{"num_hidden_layers": 13, "num_attention_heads": 6, "norm": "rmsnorm", "extras": ["some layers without attention", "gated attention", "exclusive self-attention", "hashed n-gram embeddings", "skips across layers", "capped logits"], "init": "normal", "init_std_down": 0.0, "learning_rate": 0.00736, "lr_mult_o": 1.5, "beta1": 0.93, "warmup_steps": 0, "final_lr_fraction": 0.0, "max_seq_len": 1024, "dataset": "wikipedia_en"}
Each number is 128 + 24 x the weight over the matrix's rms, rounded and kept within 0 to 255. Layers, rows and columns count from 0. Numbers have three digits each.

# layer 8 MLP down, 384x1024, rms 0.0924, rows 0-191, columns 480-511
095110088145128118132136132138122093111127130139135143145115121179072139177167179146173158145094
122138155095158108084152177132182124186107161158090098156107162151125129127125113120133186140121
095123139107151105105135143142149119149084141094118131161112136110097102124145150135125185082134
121122109118130156103128158108109117130189099133155142106094096084141120091129110130139131096136
145171125140111112124146138136116081098175156120108140103136148107112135140108102084112176132129
143126108153137134224136139126141087112113171121154164103122121183179136107131103179109130160111
125125110142122103104106106119120126130116164176154092131148099129127096149133149097179106135104
191152094155144123099132148108118122140118153132101127129150141137118151088141137140143121119131
123101095133153188159112158164107119155129178127110124133131151093150109158125123096176169144105
066139073111171089138148095150148121101115106163137093134153126120159093100119070186114158115106
157110121128077122179092159128142168148121152134113160108132124139154116124120121102142173158177
146127078125154099152138147113116156108137136133124143135126137174123092109117116112105100132092
121100095129145134153141129123143097157104120149080094116151127098140106135131131148150094151127
123098135129125152100158134164120133144109086140110173123137130156100096133108160151087192090130
119112126123135135118133117134090140143136163154123102127104166131157123138148139131092105122135
088125143167135134114104159131102119167124088149079137123116119131085167107140154103113165127123
156116122114097155139141142137139108125123121129095146179178097137144146153074106096129145127143
133113104138139154101124140142113147192118129150114134125148105163115138134100103133139130124068
132157133124117116128132130133150145157125154157152130166161159169132091161130137109105116108114
105143154107170074115131166173139135112133089130140106141127108132159178112162094128137150125118
109133135107136119089146153106096117088115132118123183123174111156104144136106150129109108115179
126146134133135148135111127124148123101109157114127140135141126124146183151135160171110105104100
105142138136102148132142126107135144137139109127122146087124106153100104153155122147068136108118
171096141137062083152111138083126144129133104103143096131112086141110130114132088109093133128122
104162108123125135130136135134144137122146096136136112157104108163133145140142122090157113119110
140116097126113151126121148082138145178118106124160117126126120172089068141102167136104117103127
094119127129086135111144145109157149139111107123088117142118116109123192161130125133148128126121
148138113138115106118164124145146122129115102145172189112146109105105159139101093135107099120133
101168143129104180172132112162152173118191110115135135091128136139116150128113118116106097112146
134158115168152125081142170150132131096088152129138149125090100115107141136145070156065120124178
117096111097092138105154131105174128111142115125150083152166118148140169142162104156126142096126
080093158075101161166139125113080126163133143138149138141119123161101152128130134125105109121117
140110121131126136142119139087070146137089117121167115125128094138127135115113121185145121173122
079100117098147139136142112166149122095123105156146100130130122108181098137108106114138136175101
120130092074106157088097109138091076109095095105130148106089151168103117165149116094157130128129
131100100117116152147077150113105092126139133116103161129184134165160161111149125140146088177114
107150108129138133144126116097085125141133115133127113106155127109130121122125115169126099162132
108113143108133141132123148118112129078176130142132193159148115110122148128140138096105144171127
081113114129152132115111135125112171169107075129107159133108106181111167122148109116163186112100
114085140130157105126115153133158095183165168122123142140121149136089146126144167097119075144092
105116152136124179132117117115111103131118147102102098139152153090127104112154156126096150153121
139108114156110130162105119130137148099122116137129161118098118103114105140163143150131130133167
110124115141137142123130124136156105147110147143130116120103116140142134119143109122137115152146
158103133135116118076098117107159168111125180123115109128155124158158101127144160158120144157149
143117123134129124140141174170134114122100094163128136151117106096119130153102108132119143070150
138123168104139109120112104177150139155109142115124127186107089123101101114152143090085130158155
120070105096126113122112064134105139103096112111079102133124107138130154134143102170134100127110
142097118123090137142119131144100116134114129129123135165099142100121148089115146138117118121141
119149128110145153151145129074157143122159140097138113087106154138118101141130137117094084146139
121120155171119130116159124119103118105149134108147134153112120104068137136135151119175164140118
137164146106120126121145124124130105122142108150132133103156123151129158087096140131145139117128
127127084154148141156126110135118143150107125124128106138131105160137152121116072138108123148159
144134059143086162138127144154121148108155088130122123145123155119148144145128095168157079153150
063124071139120095126138091155198157107120145146118123093187126141138129143117168150135135154174
121111127137144148125115114100118142108104138122109160126105132106158176141149117065110167129115
100169097139117132141125087151089159131097103145111146079131159157123107151134130152136098132140
095119150169117090160162145129162134133122095095141168145139105148109156134129115175124145109120
094110172118139139157106124166134169065146172129092158167095117117149121122149114085118104113115
118130119106158096130112111162125128158134131132157109097138156092092137130162145068097146123094
170133157136176135127150150141132135129098107153138107098143162105102145156105128154113116107127
170131166110098171130122137119180122118155136122151144147162136131135162125126116129113114077115
142138084111164143137108114101065126113053087115138099097148162121126106075141118163131122107145
096124113143090085121119134119152129111099132144120112149134133124154129123114174135099147124136
107143119152144105114180131160138094127122129121120186065168096097157132106136122102123138130116
134130111143135129153122117111129137167143135134157146183135130083140120138114145132132115135140
126116151138108132129088095103213105118131087156155120101104129093124153150128112135124110148094
130155154100146104098099126119137137125103161157064153130155138121113109173121151142183148153131
082112121136093126156144136112157162164136110145122126103170126140124158146131118149083148146145
165130125153147146194122099148123153109097139141168097139151124143125153117142104099158150121146
088156133118145154133127122141106114149115149127104139154139112127160118162141154128143137114116
111131122145128109157112130143114149156166144133172132174149143107092119131121130120103136147165
148117124145130100106135127121132180146116117136150122136144143127111145178124102120142170149093
129146140111181153092105145164127154112181118138136138167133110167138142114116105136133149122087
095154142140117137085121104106185140110167158120134119141131152088111124135150135183122166138139
133125070180121060127141128159147147116090120139129159110149123162114135125171133113096141094138
123096111147108168120119116131111144134141133123105139103113103111130113167130109154149134126124
093154145126116119056116156157141130129155136091135119147120137138141150148140135134134139170093
134119161117167096091154142148169121107109185108110088139132118103115108095109086076130132127100
154101111090157109053134119155104167119153097122146115198131121143124094151121149172157168142134
138118157127180116084093170130125144140155092145135100113144110163118139112138145116116177098131
120154126151120103146126159104150146146083133164112100117104146082127136122106146120115110162156
111115104129147122099140122136121140146113110142115113187134111136142073107141122100114137111109
135157142115098148133107164116148122158145143145122141127072129169129153151137119142151131114137
121106146095150136133108121152156100108110170101119131112086118114132139138134128134071100127146
141131123154153157136129135140118111129138086111148113142168132126110083124109109103083163143164
107116137179087106130137076158191140155108099142135150152126117176123121116140148185167168089110
140170152151137130125108075154074090127157128128116145094142084174095173106150131113098124106089
098136124065160146109160131108114129101103145123104118100068145138097155090158144145109121117129
148108119107117110162103117103148141112137138146140139138185151118115090125143105115099130071136
116126142138114148151112120103126104095111185113140099075155164123101118131191124159132108048116
156152067125149135145128099145109134142181135127158145155128149112124121114104149132109120092139
124100143125148131148140168161137106140102141135108161127146106132132142093131110166089131136163
152105112123134132146177115114082149144090126115094105128150117135123145095077111142113132142136
112132144102130123189100135127187168125082117123141181105118155125110112154157089094168127150119
089154112131191157109102123124098102170132086151074100130145114108107107135185108133148102104119
145131163063152090125099143140114172133137114136114149139096122109179146124146151176111146115108
143142097108148134123128128134186165123079148119157151125114069128142120176153090109096110124153
130109122130137119126145155114134112094099159126142114097152090109128116072127148130118132146123
171153130123104128186124147111105137144119134115146104147119141129161131127134078151096132116130
130137116139152155134109155157088154118148113123156101115125122162121119164119098137153149176126
136137127123131103085097108130141115112057112143145071146082122122153161154133165101123171171149
166110151129144136145113156130120106116143121096132105080121085095073105092128149123094119105123
101110114148083190170122088131098094109141119152149114119093118135146120158093136121109124123140
179142128125131133123115148139148116154159101114162070127135123171144137076158148073167142143115
146110118103109102142114137138094091145171164143127085158117138121140127135093148136099166164123
129108106151158120157123132091132129119108160122137140109107130130148119146161105078097101141153
138102134110124130166147155148160119143094130124150173115142121142137155084141152142102113102165
155140125159123156129138067137104105121148163137126127153105107142128091171129154123139158132056
089113171164127141146105176100134122093115137164160132166130124120138086133105089098151209156104
114122078164128124101098163152116138137136133097107119117118120096106135102114120113145103149150
137111134138123118130162106136114112134166151115150094172139152132191146164153154145126180105150
159126161133112129080170139117091162139156136112143128106111132162179124112122081123154168114109
125121158168136126112144092136072120106135154140104146055122087140092132104160166106149157131154
113126113137110118172119124122083081122139087110136149154084137107120145094153105133153106121129
144124165143159116131156166083116115099123112140151116203099162093110111054144162118177146098099
096075132139090134081136129118151103141160111130118169107112159101094108113104124134124156092118
117122089145083031116007190083181078069135173005210177153128193112076136147067215046207018139108
152116114114127139117123110142102118142173175142114117163140115143126147118120075177132154160127
104131084113145062135103121125135113138116089125113137116135113140113121145108094120146121101103
146160100152110143128096089097150125157090139144134129113149166128127129085139124100135107078142
150090130133163134094106151117155137131131153149123096122124152130136124128118140157120125184104
100115104105109121149148147132154105118147135122118133104106156086120125119109116127102120121140
126108109164124166140102109100136093145200130129137138151135112151132120125121125111147149139123
117133141149112099120132097131110134125103127117152100187159161112130116134107126121149113145130
146148142088151098097139130125145122107173153140153171139103113119120104123098160143148143151102
141094138126103092195120156110138131151134115116130097173142109141130136122095132134126148108090
094129092153137120109142105139117135099143142181130133121092134136139152132107136129157157127096
113103132110143137119134093123132128095142146144118136108088119064102101111122120117132153094096
127137075142148106158137140120114123130143148080106116129189150111122142123098124148114103116130
127164119121135142118137122118158120154130120136140116131131137101114110108122150131134163127120
133141100148145160137150125121130097118143133087153105126106098161135150139120123112071153122120
127112108122117158136133126124137121101081140116107125129096094084107093113122134096116138119140
098096123146116112130148101118132099150136136089109100150079144145132139148149129129141090129135
156117144139150110145128132072137185123105099113154139091121111117131160150123167162151144106115
135138143128115122149148073127158149109128164113119142123101156159148150142172114099119109090102
120128117115133167133171142116119125164117122080146135143132121164148104144129174133129156127118
173097131123104128140170149152113105078087128136074115122143119129151136134112149146085138107128
161113116127191140106111129096118146154112086136197077114139127127099140152182128128129135144159
141121108137101115141131128142127184105116176163107164125131117121166152121081097115150073139103
141116138152118142132141119100159149101162099130121102113132094101138181143155139139141120085145
154105104119148123112137137141138141158119122052133132136129107125133133152183093143116093151105
191138103124084149142116130088160088096110121135139162115113115111137136094145152138124127150153
124119103106115132159108118138149165109078161110102146118150113128107158114164142123136166162156
126137137133140164130107159152129117082149155127157129150122105148095135116132093081163099123120
086114094124193135123123126153123114106165132112118173133084098057151161113130102175124106111135
141128138128140123142170100137074113161142092169196175118148156100159111106146146150146142126126
151103124159130141116096120159146154120124079120126135137149137095127126088162151152126112106147
129120139183131113126153107094072091125135108176135165127151124121124110145135118129142144140137
111109116103102161126132166147081139136126105116101125159139131103163132119114111114112164153114
125120122102132135048127083137135109150103087129100134150110121163113142100159103107112105182138
109100123136095160100089146128148131112105142142171167152204134145172134143118149150120134143128
097124081108170127150115147156138078149106131134122152195121122126109149096094124122121177154134
082185125156090109115138090089154151145150145136141134142090121150092085107154155146148166151133
145141160102111104116130122152129144110201113128070147140113105124157155101147141121121149095126
127126125160124107104152104117145124093117079133118106145126141117100077134111081134121149146139
152113085152126153167118128131128111144118124114153130124125105141130133153142108114127150165179
150124081093141142157131134157126124125162117127099161129122182122146104109115130131104140116093
100120136128127144146119109133152150125129133143099102136140132165135106111140126125115057148130
097139154097148108108161138154145141119144113135127135147119136144122103116146116142145110133141
148101122162170180115132139166111144107136162118110141164127110133153099113159082146146147110098
101155128106166114140175148073135069142123178125111054117150125192154106116098124136115104116157
146127119092071116154132150150130108100127124157107128102158104104126141113096119107131115132158
145157116171101144161150126182122112160125126136092141128124152161128135138079183170101155067138
134114127143154094140150176102147117153068171129142164144126147155156119108144172115119150149150
153175149145133189149142137141158168113143125131136162156139139156123066149124082125106189122146
149085157150127097117163117118087125136130102129132097137104101138148105109128117105101124134116
102130123131148143084127127079193136095159135144110156138114126152161150116100129086095138099132
135155119111144088127141131107105116126083133133120131133122134142089131171120101125151092193092
113100133127078149128144130143112123159138127140126136118080131101118112138128060154111116159148
102145106097075121110133109130104080107124120132122112129124152137115102107131167120169109182123
141123127126164081151164107114156132152136150150084158112150120126108106139117103152146101130129
123108091112154142115109105123100162142152116111106127102134133150128158106101110097114137135110
173152142134178126000124125115112156138119101091163126138095125153173128169125148139102088084158
126137156140124123193106132135108122130092110098103149122159158122136142134138126102156100095123
093127155098110124149138140093142174124097137127138127121135138110115128083132101122163090141164
091197110106136143134094102084174129160127143119178149153149163138100136133117121108109099104137
164187118138139130137130129121107116170135147106129129099125114166111107123096053126106143107109
156135102131107105114137111090139090155116133123111086167155098147095181181167145093093132111083
113128133128149108114118163129097130122125130078120132126089101139112157115151077111159167156184
158126122142125130109149107115125127154105117126136163167131109122146098118111128130160123111164
151185139104139143159130123120102111116139112146107105112144124106144132095066100087142116114141
121114096118117106104137175119126123143127112152122115126092163142118160056130114150132104103159
133125128098144078146128130146146105193156079118151125118108147139082132102118092091125106118123
168122106127173141115126077115168128124129143151126108138100134117129124153145108094139166138114
104148162142122115105123134096130116101120138138123117197078151138145092113127117089086066102127
124119092136143125153108111157131128155128089124112136096156120142130139134154164098096097121137
111146112105113090164119085128120120136157140129161114130162112128142105112163141145113142141133
101141144115114071126128152158127113111137135126140137099140128120144119147110148163142146153112
137114129121111117099133139142167150120118094135126137166110136110097096118100155104098145125079
131096138132164166139157143160036168158087134139112141138141120146113123109138168122097127105145
162088137125100146139101134129124095134147137154129111146088115105141146127119148115121105170113
138147155147149118160132166151155124114059101130129125158136093122133154090125154098096155160117